Part of a small language model's weights: MLP 512 GeGLU.
Each number is 128 + 32 x the weight over its row's rms, rounded and kept within 0 to 255. Layers, rows and columns count from 0. Numbers have three digits each. The size before them is the row's rms in percent of the matrix's.

# q: layer 9 attention query, 384x192, rms 0.0861, rows 0-35, columns 0-191
# k: layer 9 attention key, 384x192, rms 0.0853, rows 0-35, columns 0-191
q0 102:107090150195143134054136123074165116112057152197124078117149146109182112127146147176110179117143152126148138111143131080095105096147097123165130133079151058090143087147099093135134132111141121123120109120106154135101066171096179117108132084158123070123160107178089106074107089107102136152109138157112155079138087131211104199098136162125160150115106123059193104162134129079125157061120134101116133139122082085139128137121169161154116154129111115163155092060171099142176156124184124114136173089117157131131102171118099097119104084098042149106117077100152093104102148108179153111
k0 116:110175103136091146094133174173075056136142090143197097102123098152115097106172098126233138115098082137176166116155077128142136191164146162107111149171087164109101126155065152097159068091105121158134182157150172137179126129100126177175107111130134145105132121103139087099122157121097170132163080160137097120170132167140149120113127099130089174112106069128103142119044094146132163160187169136093124101077116157122116103191113141196085155081155120108097146099123108098108114100150133135121075095184112139131129132121128120173145185152081156146163142083086142180131115166172140096
q1 100:135088195121133124090127072104162121107103122217068152120167198134167072141106055148138128086160200107114142148090159088146109131109091079092114123058164098066119090119139108153170108114125135137146105147162135153097120186098195134161117116107087127122141108144075098106106094107148104096129203126103127112149128132124120109127086114116178130080159128102208125143162089090139137110125133112061166128125045081122148140112095082165175109133113095131156137070167118110112188145148087111125161136123126073111084166092157079146088125118143164120109124113196089098100131137149080136
k1 091:106100125146114104150122151148141117180101198087142131136124123132160103131097107115110138177142145147091123158173151149049107180109086138189165137138162120134153108128188174150182114128082153079148157167090091118118152108123135075167155195117134062153149144107126129017056130121157136127153133098128087093078131063124163127085156184118116138196162159172112108179134170153136157120124120133179095077136126158100094145118127129162117087107106072175137072171138109121141067206118128132127176097089159115173148072176123085084118148107155122131142156153176121111132138115144076129
q2 096:137085174136129147096172095111112169184079133141094123108176163068169104131186108079151125150153148152083150082089242084148129056109127095125114145073121158135185120122097123126103130124109088117141061108146135072107118212099195152120114125130121153107139101123117084169117100182122124063169177127136135152127103150135162128122119121105191131103147124104188125140192138085067108107097108163115142139158107118144181150100153090136178148148073109110176159140151212146100163102132060153069183168154101122098122153110109082127099144128128119129123120089139140099095117140133120113
k2 133:119092134123149126139149084149206128093119172119141123159131171164108154136110117150052137168145161145050212163108143107060168095130139115150187109126165105110122110110212103191144170112185163079190081102175116123051101133145133133119143105122117122165140164158095122141080142102161153149123164076108123109094091124109119135096143122125148113166161123121161092182177178136138165125083072085149125129145148078152176186069064122088109125144139139152113102166146094130150112176129169106136113085098129133102112172121142146097147114091147105113134133194209174114124150135091124175
q3 157:117182147108112094149148192137142073143189135090140101120106056141106129094142140128126151107087058098176120116124069204087131134087138103122105132171141141122069125134152174104089092161106152162095164147126141125194117098156057121103094137161171124159135144091120145113171147082119137205147060153110150157146116147144064114140138174156076136183093115137070110059070145162137133134125141151113115112092140152138072063200152166122065115132102127112084147118093077154123082139136168162152094096119161156176155093168135157159160130104154102137113096120052124131121107131116164111
k3 099:158134167109129108164118102158148104158088133080119155124145076127161099122114087117126093104101053135145134072109111168144084153107122097132082099097082150134120168114119115094082170163122130146151125120132187127117163107148081105146100167116187105053113128129150219099191148160124150101145043079145151176116125153122120118149121092099112101138083110080093183040110119110090082146125144114036089109168126154073106133164126109142151179119160115117075181180070099104146122051157136089120140180106151138095118143100119182142151102151116186134123090114099083139116120150161109133
q4 086:101132113132136100126101101163112116115117111082152133132094101148087134096087170161140114171123132135108107159121080141188129200149122168126166099125091088101176139124085111190151189140132121128141165145106127123142119092090199095168091154144144103106128143134122126138092174198159167170070135069169175089129176118151171160123078128063145148126126164108108157148119172134122157131161138136106091179166087144099187157123093141101126111151156101203109046134145080103164132142064237104145177149122188085118117115170133127175089135099141128169162065130121135182156155093136135125
k4 082:123196088163147163076108162107090098151163101124132101076149102064114123132164135109142131130122101105186100145129074089117121124119172109127113107166112126106140094138110108091121113076113142121120114148089099155239136103147130160133218125120136175174112147077158078129146163127079117120141117194169125122130150085127170153120127097171119176117144069242124084139126089147160144166208126109151091146148115160137125064156182071125080081142124124083117099078118113096055134101087121164157151152149134122181114137152138059162090135161129131125099087117113137120159098153123102117
q5 094:183138140070140165070049134108138128083137087114131091186071134168128117149112098145113091127124187060169113171149124175139166205169148125127122135146147138169149167111062168159139174100090125133102154175110065114121103091140140132121176149065134074151161130109106149155163110158132153063190123131133114200149190069184174094103152112109138102122172170159168126139130117140132146209128092132150154124171158115118126102137081141168148144141141143125115087136195113121159088149073132124140127095153096143114100151143196137134171095113101100092152155100189129105152096142139116172
k5 093:170144135103030095160124158151136077113158106158124122123095171132129103134118097116122138126095060133067128120112050176162094134139171167080095198136113148157162133079095164153161112174096154120158113139149112103163112103166125121145114172108137176163181091048134096113182131160142131122119104134166160192143184160159140116119115097088124123089116094082097121119019107112115121097119138121098182114129124117132161093113093175172063139161091051115166158110149107181123104103140149110069139137110172129125072167147129136073184117127122127153158092112131125169142081149084133114
q6 087:132184093090125086088110099153071143108151075092130093098157109107120116190141150077092160119179152145102079136157120122149142145102177130108113120092119184149083141186096159155117099111134116143088112112120089151099147113172170198102115182131111080117124169117106136192137150099114095137059154093138116147156081115167133097148144100134148150111160114144101118097149147182086199122115148127122104137111164147108131191048119150180128148139118219110097142133065188172078117122108091087158128172150144102138129160112105198097097132209045103154121121094162149105107110168145155123
k6 094:093143123167123141138165132089143142074152122115140110116120139173166151132142196106189158094160204133177157128201141121071170095170155099147106079134122106075118159152105156157132076147087158136126151117120093149109147114077150100176116108071097146169105083085124051168100089131143066121109106177123180124107125160085107118150067198166088114154143101139094137105084122129230104132134084102167177168108121144123107162099114158115127093135086109091102112091171138161147132168133149140152129132155159143143083120113078110173191061182086163136075152140111150155130122125103150115
q7 080:150137091087152097095084124136138145097163127116136085129076165129104117115115177093147124132147142157138141111093164128133144117083116120114150065141096112121188121155062126165143122101118095147199126153082132207131113094047179115139085126138127105108152169109187083168094089158135080139076147112177163141155134113118107130108117162094157126121170104092209195125154137093080155067160058148156145195168050122097136112095125129103196140143102151117113126105127089078094116106141174150152207136122139138131078143096184112132113126091117091190132070116101152176163103144137142106
k7 084:078185121172193138082132195098110155131112135130063094102151155104098071115163132111164156133124126102196133149089081112098191157169126122121116109152150106074090111114133124137182115121120172113099134168114084150204156121141119136173151072136141136223130128086131098105124150178091117111100147186157088122152098138105178112126031193140093180155154133178098065107123117163161168171162137096161111148141150133137138082152138081108116130156119143121114134049129102125128080154075097100152148176128108153167127145199146124174132121144101076177118165119120112125160108117107154134
q8 124:167064160121178114149085120075146151125147176163113132131127118101133087127128182167144130089131170158129061122136169084111163155124144119126166078066182096086135122121195085114074171141154116140144144118153137089064094180152100128130148118138104121130105131181138125188139131175124127110126155102064178128090065139134105082139136125144171099157138166151186122058175116088095148077098124165131206154184078154134155156108166078161147157161127136176156190111109167152156152155125062077089166140144121094093127158121129162126144127120147164167124164119120160069132169112105088175
k8 101:109162086123077084152117169147082106198150135135138108118122082103120081127091121116156127120152085101124114126101108177127147181105143126152108067048101132167142147144075139109133134177048123126134168192066114114173188097135098118144146175162112129118176076060144120070132125103124096133160079174151156137129147119092166136108049116130076132136165089156029139106077104135112075149142104140106092101097101151065095055164153138152107097105078117084184161130146127103109121110103125172110123116138122186147164099177120137120146098160136152167178147122126120153142090155141080126
q9 098:188092148066113110165103128113137153134136160124074160216133141131116088149097099116149137129137165149058173156132136166108108128102155143124078056130132164145121133086126136161134135173136152114167094116171107139101164152156049131175093105127114126113097170120119113162156130148184118085124133149115113149120178143074140069112172131143155075143129187139123084083166119112116069129110189058076160110164094154133155164121118118112168106174154163111144180168112188106060172119169031113126132128119137097106078134091150148098107126159132162119108172167170097083151137145093075178
k9 108:127122150127137120145112083117189129071118155140102142111138214153112135167109115099075160130103192137064189168137125092129177107074104096159165104139167121125129119178195139176160129099180133083134092105153069146105098124148171113085098135122062135161112143130107102119104147152180131143113212121077115090115097099103116146130168104134153125114164167106157091189165143139115158128057110087183153145127151111148171160072090086078150134151091105156115104156136106141165124216123151126113167076103120114168097157153144121072122100092146059128130138183204139121137150109103149150
q10 110:140106133149133107129085078128121166096096170134128138139111153176121106152105130142146115145144189147100151178129130105173097148140135092106122070097151132093179109102107120225175122133133126148155103128115097098086189142064201113153127146086104085119112123148102123145092113121146172092092132137173090131157163136065188100118146120123174080096145141148177089161183126154162125114104115102114124154163060111093159219139066059153157112114158118128149094137172111083073174122111109096151123130145131038096063119119169108114127123162110145130138155133214120127128211174106098129
k10 085:087147107161122140155152165105123088110195136143161099114131167152046147122131160108088155125098169136088129165165163096119176119135123183160151146142148146127123133174166166157164089034141160121140130140144114141151077128116152139047085153163090139159161091104127052138054115086146098154126187124101118052172105135119118150073126134108103131154163106157157094174153182182137183122147095114161134129081151111167134089095144124138054075124138118151145109165126140198138115167105112123123096080120151081210121094142149087121132175113113060148119164135169144135131100099083134153
q11 080:111099109127092132090167079121123164143108102144042155117169131084161125122165103074117167157199157129058085094085174126134148070086165106166088152061150119188164140196099080147097101131168110151140108115199094119117141183094152143159131129077108132108129165164114097169110140162188135103096162120123100095121110169116137104099148154163177144097129114089128128081155108091048137106095101181068114175138099140166169158114116111146186133142062137125150178120160178168099170112157093137131128158103124160095072104126112124094100103164093122079125171087110149115133114135122157136
k11 144:121080129130126136152138075125186126105127164129127114155160193145134164139124125136079134158141244147047147198140185080096174118159133111144154145127191099169128143129171129181182144155161104131177091114154057108066135158118177121103108152113104130157110119161096098144115074097160137127088187123093117114102145103142107148087163139131174080108153207135167169160184170103153120115085101096151181107115137101143123189082104117135116126124140080150098123182158207147118126171103114088127104107114138110103114131134112092075152098111109071102109124132182173117114161097106119159
q12 090:181152146108105148148095166089112107169103155118165125167147146146156106138105121154148168048121101102121157052095129122100123137155132125142083127116166084147100110095150168065123112177139113099171151142112193113116115163178078116087161135142140144144091141111132183088181112098125078136142113144100145172098134182205075138127116098145099109142126119159065159130122129158162118121095131092152152063127195101116064151125157145191083121086161151085149176176097194152112090125139126132124024089080133146116149106115140147089183186125130132094132141166148167077150135072107162105
k12 099:159092105066108124113105117129117150084079122099120161129097119141183149125122105157171079150125096132133137092113141201147101107082125092126096069085081127134142132119129121139128199169111140129111119098152145118123154155159162109159110131035121044145122141170110146141158157127133114116141142046091140156120118169154129094151138126177161085134095170047136156076162134086144134131127151102081108176172123095133146137110079095112190219132168101102051126171123135062112113168114168122112178161130115130051100166107125186100110100180116162139111078141088100105090150129167164124
q13 079:119134128132087125138168109067117098127161131151134124175121100135135078138145088154106101118085109059107095178134124165090090192148150129099112149178167129115094118079164160134144164188137139137160112105099111096133099114120138089156179111163113059152168076134073153104135162122152098132147096127141095129154120152139112114135136151182059057106114197107143064122131198194207186147105139146107172077106148109131134153129144169102118099172116132162122140105168191183115142205183085092133068078159118138135155106140142121153165117135123158076118201133150150118114191090133139135
k13 083:139092142069068130118130123142154059164126097153135098119106067121161116084115095076166144128107120154103083182163132166134093140116070134103136157110066091163119141126131187117129107158159070132125131146181108087117122169120163166112107234109137089076138160153122154136128163128132137166117076074157185168095194164133176127122201113142189108138093146049157125076091089106096116129085149154102108125100078149133133149128101179199091113120122073121084141178113159176135186101119109168146116128138140146159165128125106124103135113101146142118113062069114146170099154137121097126
q14 084:074153094188157098127209160152134172093121156124130093149160045145170193144130128168120095157132089115126108062130147131077199072130137149154139112106133178104152151111137120162098164123129173115129155135102171127103077116128128087156159155130127105140160153116155117152103090161145103159077111071144075108115142175087128103150059072134158096146118074105115158150160143124095183110143153192074046168096115142116119139114129178142139182036085139139081131107126146141138115091170151149111082169102121127158189122131126114131088114117123115097204115149146099146111082163172157122
k14 088:114086127112211157044081120120114140095203179116103084124114127086167156113147179089160156115138144090190092154186149073075097167162113092141165145168107109058119100154173074128159111081077148166134166153122146159159150154098181160134146079052097145158115160109081065122117083125131174111139143160143123125136099122100151127122150148108095157160133116169078113143171154099169181137105127097126112146179083124147118083082097121155120149102155164140111078089113138083140098155079121109141091125184119144128088133149077070162133093153133138140080143164149130099117177124090153131
q15 097:146124143075094146169082184108108131091134091166155179076140123033112060082128128076169121094168149141154138166081093098149063155136132082143043111139107143110130127199122118170144113111141111162065076118147146122150142115120114190161130068103123119091129142117102127132161166091070107076154152198150178113098129092135129111156115101104087083132139112122078094128148156108124132161085167075134154118135113112152107114137132068120125125166122147176128138148124184080109122114164104095171222072119118150104113104109122146110075161162083160142068142136145128074097096144151155135
k15 096:095156116150113137145131083129102125135124066166065121119126102118119077187130061141165106088112117132114169088061106141187173092060153151129094133082159142119126203151097173156062121090169178104131102094147152105138073092207106069120083166157143112073160129131147144133149149124140093120141088115116086122100160203115119131161087134125119199161113135074147102082122122154104095161124089154164153136093138121130159187123108162065124091074173131128187124139160081167145117147166133155101117148166146128108093156143082116173081146144100132140170151152073097144126093120126094183
q16 093:074079143175161071165139121132126154139117120086139110049110132146101187121174108198147082145134058136172120069049144117078121077183161099116135152092099129147211171107092106138095191128095153174164103041168187122166148117108172112131126078085088149104136099200162150098096109132094142128145145107125131167123103085087129181131063117140153150087132102127141181144131131084092081101123124166109153151132096170135139151154147127127165145076091137120166143114101072079108104135130181162110122143183106135127140136120111087170129125128082117165123131142110106165135140129156092149
k16 098:093128137170192127112115160169133175162142137142078086099114103130108112154076083132101133166188101122105108114111140087130172166185200158089153225123143140125173126115193091098141115062142116103153075146108113131135094159132140141113174115180136107134193186130102144107091122105126102121119137088123048120090118075119115141075119092127130140125078086120170104156138184131182214073128114098113096136130149125112162135140151124179078142080188143130145171123094126111110086110121123119163086113101105118113138123164169117172089189127174092082116146180156091063098136145151096106
q17 097:179200155130081155096092152116159156132105148081168112138119146170095172170160102164045079165086150134127130098204155106099171090115146136060130188126112143116121178156125218121129086139076086141169152079147112131116125117121157160107147108121132102102111115107137115071132176148107112184142128087095098203133155193116190140157168129171146093112180090201182131198138144168125128131112128130120195117103153102124076166114101112148106110107177136100151133125139101133107139100141099096071090144166089168122144192092103136102153110179139126141124134156147148110128177138126099146
k17 100:144098127116107056152133154191149122095117154137157137161134188200158124119109136150120127143153134132108156122157166123142125116170137179076078158153111089143087174125114152091156098158116147146156164175106168107063089115082156128158070125124099099080132070102161138128115071140104109146108123057097125123140154156135132090129130145112132074092087145092102093085066137099156207076145144100136198069091093160112095126087124158193123155135149123125092134236130125154132149119154119086128084097086198118151104081094132145148086101146192110137100102169157103142107115166077138152
q18 091:126105127171176185154116097205127126136120200115134112076080083115095154160171117152143053096167125152135121091144137119090194109131102071082093135133133140120149170140108092125157145141166104103140133136165181141131149146134173080109130103129131155161104126127138160162116138115138092136098114138193135133100159143141126142180133111177146150151130135206163126163190131104097176119193086101105144190144146146108104185101105092092124128068118169197058097115089092072133149087071120131126161137068123140088177138099147077120155170128115169170162133077095083167143190161103124103
k18 089:094178136108159189129049144148100128098182156120077112115131161137133142158120186139106146204164101108151162147127096130161155168118145145124083129082130121087112110153081110173125134045132150191128135153106130190127121143063178172178108082125132096135129126127146107097113079120105086155124109150106103110140094157095179128063074210135167183126138096129116139154141120161157177112125123131166108145158143125098126056173148161150101159129164119108128084102130146080094116069114177144164112123162104149104130156072160119175122156148174129113066205177179136132096131103122150060
q19 089:172118125117120152121095142116165099171133155116124160094159129139141118077139175140094083110093163088175129092137164176023158129133123115103134103177167119062068096129121133093159178077175183084156154165107116095152015115148112074145156152093113169211169158128171072051092128146066143125146126151145131097123085132107149140117115143161136099109146163199108180195118105140183133126107157090125120102084153100115100071133096095157132114153189103139067130118097098123135151121171161123107163093146118132104172137137145124127132175091156100124131166143115140105141119114165121130
k19 092:167123137109071102027089171132109135138078156174119156086145086079106142136128158152180140120123107139113122155099073180164092134150165150090090161156051072111114089075117144177112172128125160117146123166166223116130064092090167105145087144113156108121135142141078188098100139106128139109117096118072109129204142095196127095148174151059120113134067156093140137125169132145053143130107143161095116144137116141100166109190141109151140144140161103131142108083081096128156132141111157173081102059135125151076106099123145117154143140112124107181132140143147124126151073137093158114
q20 086:102135159091103099128188107138158091128184128168133158145102128099116098094113097108157068123073193070118129153108171128113179131171073099116134196111133128108157151174114175135166164131114180171159131092098062150111088135162114113107073137062091168099167205094139076167158162145135114106181121117072114138123184144097160117089109060128128097090164150100143135082077130096153095147102091166180143073119115141141135084136184135153129159155131118129137129156183130083098145097167135142116151170177081084097105163141111124122172102104203115117115138102077177106101147111166130131
k20 087:152143145109111095115152132139131119115062088158133128097121079137084106137076106090103123126183082140085123174081127117161084114107119099112136132120111132126122153094195166116115088161178103092098126168160224064133096114136085124099113195172163153144174126116138183133192133126126138148107136128141133229170153146103083138121162119115198116136129128139133092101098169160100144125088180110107116127101107076150144135161165136083115165120132156187139127141134146149157128105183158060065119117121127062068142106127082147116201152119145091179184081181189140137172131149099123151
q21 070:120150107129142178123145101110108145095057154126127155071133161067125186103123180120108140160131123123197102105148146127094114036168110111165089148139125110154136094172118143135132128124153108093072137180104084099174125130107100146129142138142153151103144126131195137059098109112108115122121130122126119116093124087128071138108102121134175197173123084135117218177117118088135121105108127095142072178123097122193117062156092138151075166180150078129116115141066050100155106103170209177173136115144126150118101109138141133078137078114138100140172143181088125169121055136151130149
k21 077:124130101165198104053097136146095159141143082168115077126108110087140079127171199139151142064158109075127121065086110100116093128168167167162121118172122110090140058078138104103140176081107185113115116115121096136143087112150125168164131101099160150150120106124106085119155097104141089144141112165136064094186113079149117130160129182101080139143115136154178087165138146126141105098140139169119106098129181157124119087171158065124091180148178113112199113078078071092141079128124083136126137172192094131146110111097100150155144159119124102142136204145121119085173092106173139140
q22 090:156123153135152133077095096163143126138129097131093182124163101175169131129144103138085076159124099158153146115119135109068113086154134126119103155114118163123077152163134134095145165111135123184141064055109148107166063129147136036168147133090140078155162081116098117127094140137088089085104110122114146154080047103113162159184147156083120056124147094131139165126111068114128127136102125132098152199064091106136136139100113087129191197115147143111108137148147091105167173108126180110099198094103125104144135138097086165130100181106158128128076092148192116118124121114209090095
k22 088:106122127182153124180138151198126151123121149147107155152103091143118155085060125137160137174143172127160143135114108140163121096137193160104165102144110128095154109139152083156152144106118131123178130093116155104116085130076118107161107096072083083104153189135099147099125196136139152096121111117088055118188178136128146110085137146098094142088087133099101151155163119146125165147110121118117122172071124169116105120110094123138107146029161109142069104136081107130139105160158194140120033098064139111091115105141119103077103095163056100128127073167154092184112117108077201160
q23 077:091137126127104160132188144107151114198150173166190125145118172135084138123166143157171101068108118163185131103186127096061123110126155102124108234149131105116134117095180124139148142170120139104131103158161185127108099114175146174069144121110105133178136067072125138100095106056081103139148110149134139115129091098156124127096149116166114072101126131102213112146108156155129141104122138133182112071076162071152119099159134171155104120200145114101133153155086131176104118128124069150170120091163110147130192116120109105108132135062104155092064146134135161139063128127162150088
k23 083:118081094081147145108143143188116102111129195137179083114113131169121100143121174102111137146124046115064095150163143163158091167137105143109148138126107077120116168113146130139137151155179140138143155144126153083077135133130100133136081152141228110063117107161084190117125133065146126148118086082155081109117097190150094138112121147085144104149075101097124107107145177139100149084104101230109118094107108133052201172190161152147148120138149164121150123120138143140215154101135130109147131137175169155138127090070104166163189136107094151078142118116095092112132159127129144109
q24 105:143161102095084177142140148097134111090077095153155080213082184195096148124120062140080127143113111093078092165149118135167076102122157171122095120152079162196142094102132205094152146163154124108097133107127103074109095064140065067103125128138129106057175120152083130102174130145101104108136127088103106157135172118111141164134130148099143064155148143137164081074100156183178114183135149133138084099139106180100077126114087174181151102171111168116178127144084138180101112116143131115107100128120099137134086110133157144138160109129117099095144148157150107108120075137163126183
k24 104:122101116088161098172123181137120088132121121158088135136085173090148118106129160086159136053129170161143115121121093119122098092132097155144140180138103064150118121143112164095117099204106151127138148125170104141172161122160082124104097183096159132088148117066054098124133147161150103150130105123162129202076144119131067116139135093098130111151131188142126153122112071055184125106122116086140128079095111156113085125064168156131071128127106138163106121160073162117118099150134110067124188149133181100176088157137089161069113100127205119067087051129140097145127122148170151157
q25 091:148115156061146204078138121130139106156121183100106166091139130111088095161142077110148144158041180139104104106120167116107125117097109138069113166193166129092105144111086111115123088072129104104155133163180116079152159059066117161139123128130136151220130103147146136114143077131130126152149135201139138110114104152068131136064122155191118179179138150163132105126184113201178107119164130098157142098125153110142177128126096077125103087125155134140128186091128116129124109158112085085132143117081163154111097068132169112098100130131132177140146149144089081156173063092107114164
k25 092:141130165099142136095113111169142127175093191112148099150088135177104122147116107194118136160089196170102163096066157191192131109111126151116052089169095107119126135098099161136101145116098120163155115158112103155079090190084133110125128099141133101060145084141169201088130139120112161170109072121105177146107110142081144162161155145100147116140119164098148155148118115170058101123112151194162124086129143138146127105150123118126140082167120156136154109077142121125123167155105044194178141154129181115107150159103183111097133134096175111168175163102090162138148052151113147074
q26 091:133124156076134092100062151109080115078137096135090135101098101129103073144122108083107176177126143107138113123118159120128116198103165197145147091193142133115107196155088157090158127048114175166065139108130106116134116123057124136149128165087176053103170144147082131117097079133153139125100142160110090180129108067117142130107132163076124146125139168145146142094100086151096170156075128178087145158117101117152172093142115128134127134109095210137098176095128179125117114135131121102139074090130107112140103082150112104118117169164112061112173116146177104094127047098149153186
k26 097:117118153166076167162143078114156177158123089103102124113125099145143169063118136080115130170100209161128143109081102095153186095131144069097125141180116120138153153130083167122171114155085149152169108137124122127177096132168142081131110144068060156132117112142101100119146141183158125088150146124131190134092157114110124127129090102114105112087072130076105149091105107141140061138120155093101183127086137132160063124085056105140158112141112091121135130107133108209094137124129083135127118150050128098143120161204162121049141086086115082148154084070108128143139070136070140153
q27 092:054132094159157079145214130099113145117126158109135132163153101119141156145128140129208167168155116123115143078086191095142145018135114133112147119053178135162157139089113156154104147146143171116102161131151153151128075099106157180095146098178091098134106136116148097196129071127116077123109159039128096142123188155096136077126105059133140110105132137141112159107138158125113172095126099159116100143148111144126119096118151222164088138068078159096143137145125180112159142124187170176144138149153142144159149144139106126132086093137130094129172157164084141113101069161124156136
k27 095:107119122115185155066091161100112144132208193123100063142155109084144129141137154079119138097167155076156078080161136079067113186140124120165148133149121138046104116145209092090131103146128125126120170120142128173165114139161157173118145065094128180191088135109106101172132097161130154120118120124175124119138104105065143102138111153182097124189104109155125108100185160115198196111129122137138124162156098066125122118109128153142084122137131177185127109090132143124130078160084112103138107121177113156100078149076100100174125145124133103142107164184109146092136213124104132127
q28 090:103153120141143067136140084138129110120147094144099114214162122140200185137129127160136195116180117127143140142128083190118110117139156109120122120063174093219134081097106163117120199160146129146149140094110110150140105121146123137096110125101155113132116129126146118162142123127119155100145105031110120120048166136175117092106157155124153068068151187081059158123146104136140085172109110119156168138142118074159129103098184158153070141126151078095130131130088095128092153146134202171137144126175132136123090201161141119094168075132169118075152104149133184161144094146091161133
k28 087:125140110129128118144172177136134117121144133148164157155143108135146127107157110129109144095153092097110121080071050087059084143117118164155112141134139163101110096054195069120186131150163125078123089128156100111102143111186108131119153153103153125219153175099101106218177151123191155114112118104170109140116168066140085124165160100143120095095133125178198111121135135076167155144129146120098098183128119078124124110121114128204159154104094038106106102138082139132088096097078152119089144092111102151171108107125063120151159121177139120163137111156170105159115196126145142145
q29 063:076141065129152128078115082132108152097105111137139140067089127125103159156162147110093064154146139158197083127150095080159099136133139106160117136179145140104154074137155104112143166050153109068141121161112118167125122094114175147155123159114131090083101136152195103141096163168098084133083152084143120067106109108207119181137101134106180060128128126140103166170128160102097114127141104102166125161161127112135142122166124097111105182107168120134117064094129101086112171139128239122147156079188140071114081114112126077125061102091127123139103104168143160157157099158154166139
k29 078:100176058151156141069117196122124156135139123185123075103124117097076083137158171130162173057142109114159104087108086115137101150137127162157116139127120093080099115159118108080130102057115178111110172161147084159149136094144166156158128072092189171187119118060114083135111112100136081141139125144142115110167092120111135119134068201138069185136133073199140072102143107133152159134163121148187120115126121111123170126156174117154118130115143168108169123036082088154126116136107134143101174134184109145178130099136114092144113182178079135138118148120093119093173100116129138092
q30 082:124135141080125162124180147079102082105145108171150160197150156103167063155093106114129108158106171074108135165126176164140127119135135169170105134173147173175066127103153123083101143116134118151133136122082122078140070061163109161141126134107120116154125143036087091137167115156144105133146098163158166142136188148078192086113191092156074086139174116140106119103121101181174123179114159074099136118111140069143144074115154160142153127155151067118112176164125163167119153147146129139114097132116108124076131116093160211109115087132159115119103056164125170090131070104137102147
k30 080:201101116096126158160134114161116125098120150172182150185101120117159128112175126140173134133125115147117154107103099177129084106056132102120162063160069122106101111115178132158111108172125090098085151116116159084091092155137086113151103149119085147086160092138086105148156149149107180132126106119140150191151208145134174160187199085111114124169170141074123137072124108127104075143058149183133115142133079123150119119095097131107114094127067150182132104193131139112138082165157125104084108117125166139119138168129132201156154105129150151169153051126121160135161116150058162191
q31 082:112117126124151164141054108165119112067120127163117182091155101181134142121139102115098148110146109176126150139157064123135114157145095122123129059070125151154101148096135160087096127125143136097057130129115136127134146110149074159178101144132123139066116156137129161165162125177113145111077152125146157110125140155122167161226085139054148116110094121130091155124156064082072094134170190096131086186117148170141135117136096146158127146103145104165141104148147073081155091142133212146095210099069157142118098131079112165116101137136133118140152034131158121108189064123085119124
k31 080:149148083138104105144102113110110151122115096100097169162097157103141190091147122144097070125140156108189129128109073131146149046121153153116103134134081127067172094137102078078105133123142152132059096057120124172211125098179143099163170052091069136147178145139168126099141196127159111125160139170125120128143160069109135100130119130137033158108134093204107148134167143123099087156163098065135130140175115102153094110065088119095133131086155101129146095117140052113117122171148146145096157100085108101106066134106138128156081104149139161087125118155136081162135138104131141135
q32 093:113140101165092118133179112142132127135119153178121104124154053160151163137108079131146131081131131061174113160114092131144157125142049163095146154093177085121090119102159080120079169132149142100138153148143102130133184139112166120141075087150119194124091115132135124105117163057116148116150144139088106058125127177149095146142108133201139120099104151193068127135195145100168090117193168087145135097151164161126113094198129067156106120114160132160112094137148092122139126150052142085139165111161162176140087145126123092151122123122142201127142200137117114165186176172113182163
k32 099:197149104093131126102090099102120125126144171168144137089112140118066117190111127185123160082103093103129084146149083148137072153100073156164084142130166116133127123167140147122070114107122153120062143124173125106140140111124182143134163151191207141168161128136132174183110145093117096155117158105119087117125051092109103142199152172141119156142139136155178129140120106116078198127142123128162080115136102096080145090163167136172091086141172135118163080119106093134123150125093148139138179108199098127126166090082130051116146173155136165135117195161120147147108134141210105066
q33 084:115127047145151173147157122113140183118074147130106082174161114104166169187153216111121131142154123093184130083157128113075129137130156153142165166184143171085152109148152057130120148120104139084175154176054112185090129129154092108101125078116100169176107144165214115116104147149158164142091163108111097121113094110158093131087109084141148141125118102143136146106138163120081137121122121152125113168134136152108104138121106121109110166151137169172117133176169126175104086162120181125194105100156104192166130094156105092097049082096137073114151181128161121157147138185142177114
k33 096:138115092140144101038121162087100146115140176173072077118134113100107072177189168143186199086130105108149091167174161123107132116110133121166130074084143106116096103130122069122122125110086172093090157130129104135176155129095196156161101115082161139180079104077115080138125101115130110116139152164143118115179028139119112113137079197127078161146142106161155090157140099109151171138148094123148131144153088105119160126152179146179128135124127153097173155012127145138166112122110108163173141141186135156149102120128087080145135126139109120156124158116132159079169120140108142077
q34 075:094148154138105120074148156159114100162115129135076104142147080142178087150152065113182153055168128104089124085092174109105137124125181176107078139096145176144114157145120091142098059103147160146129099146136122112157184154107117103108167114168123125153129099116106121160168105104117128141155118164143098097170086147121103094098114126191081182126091113138089077120139157166152138147122159117072122055080139171081120152171156155188188139097079143106097184104139222195133128147124036083119072166080120104140171125136142186165128135121115124104160137106156105096130129131114088119
k34 081:170101165120098130188139056123168155138116183091172146169136150138164148179134101110132113158101168214091147140186197145096124135110115125113161130143174157145156188139125169147107132180088088147201126089126149104067119170078104124117134165114093113081102159171137171086097117122156177089116119084090202140060166139135125149126164077105182090130138183047112189123125132116134075122063109120112142116163086142150097148115045110105109116106160131155091147154144164117155170162143154103145134127103134132099148183113153109093170112112109190118106141115124138149077138119121140140
q35 071:139172184110082138133217143133147134147183124095147064203182109158135117122162088122141144105081123093075099099146138185141139081169207109085110152131140167160131141121104157133114113151077147186129104121102162089120131111106131154109157091127126106156141127095134155074130163068099124126178117152080100158132083173139137139082132104181085095109107123165128098092119090186172131119129148134106134038081126120080110165096138162173114091147068145103171180131146168168097135099129052103109113128162120158150146157130138154104174130101131131105078130161164103103098122135222084140
k35 079:134062187133148105166153107190182084136128193125185145173135127146182143124072143103121136175121134146076140172170166138169138110144117125102102146135152148134146170109137144168128134187129096122193148127140158119045087158068068095108103211145141092075132139143100167122121129114124158129115125048104116171099170164140131097151193072084179078106116185060124162107078132109098116129115119144108158125113101143114091182097102150118111138087136104152090091210139142144161169139134129082139092120106180121115115134114162159090157096142158185130130106144133132150056148149126122152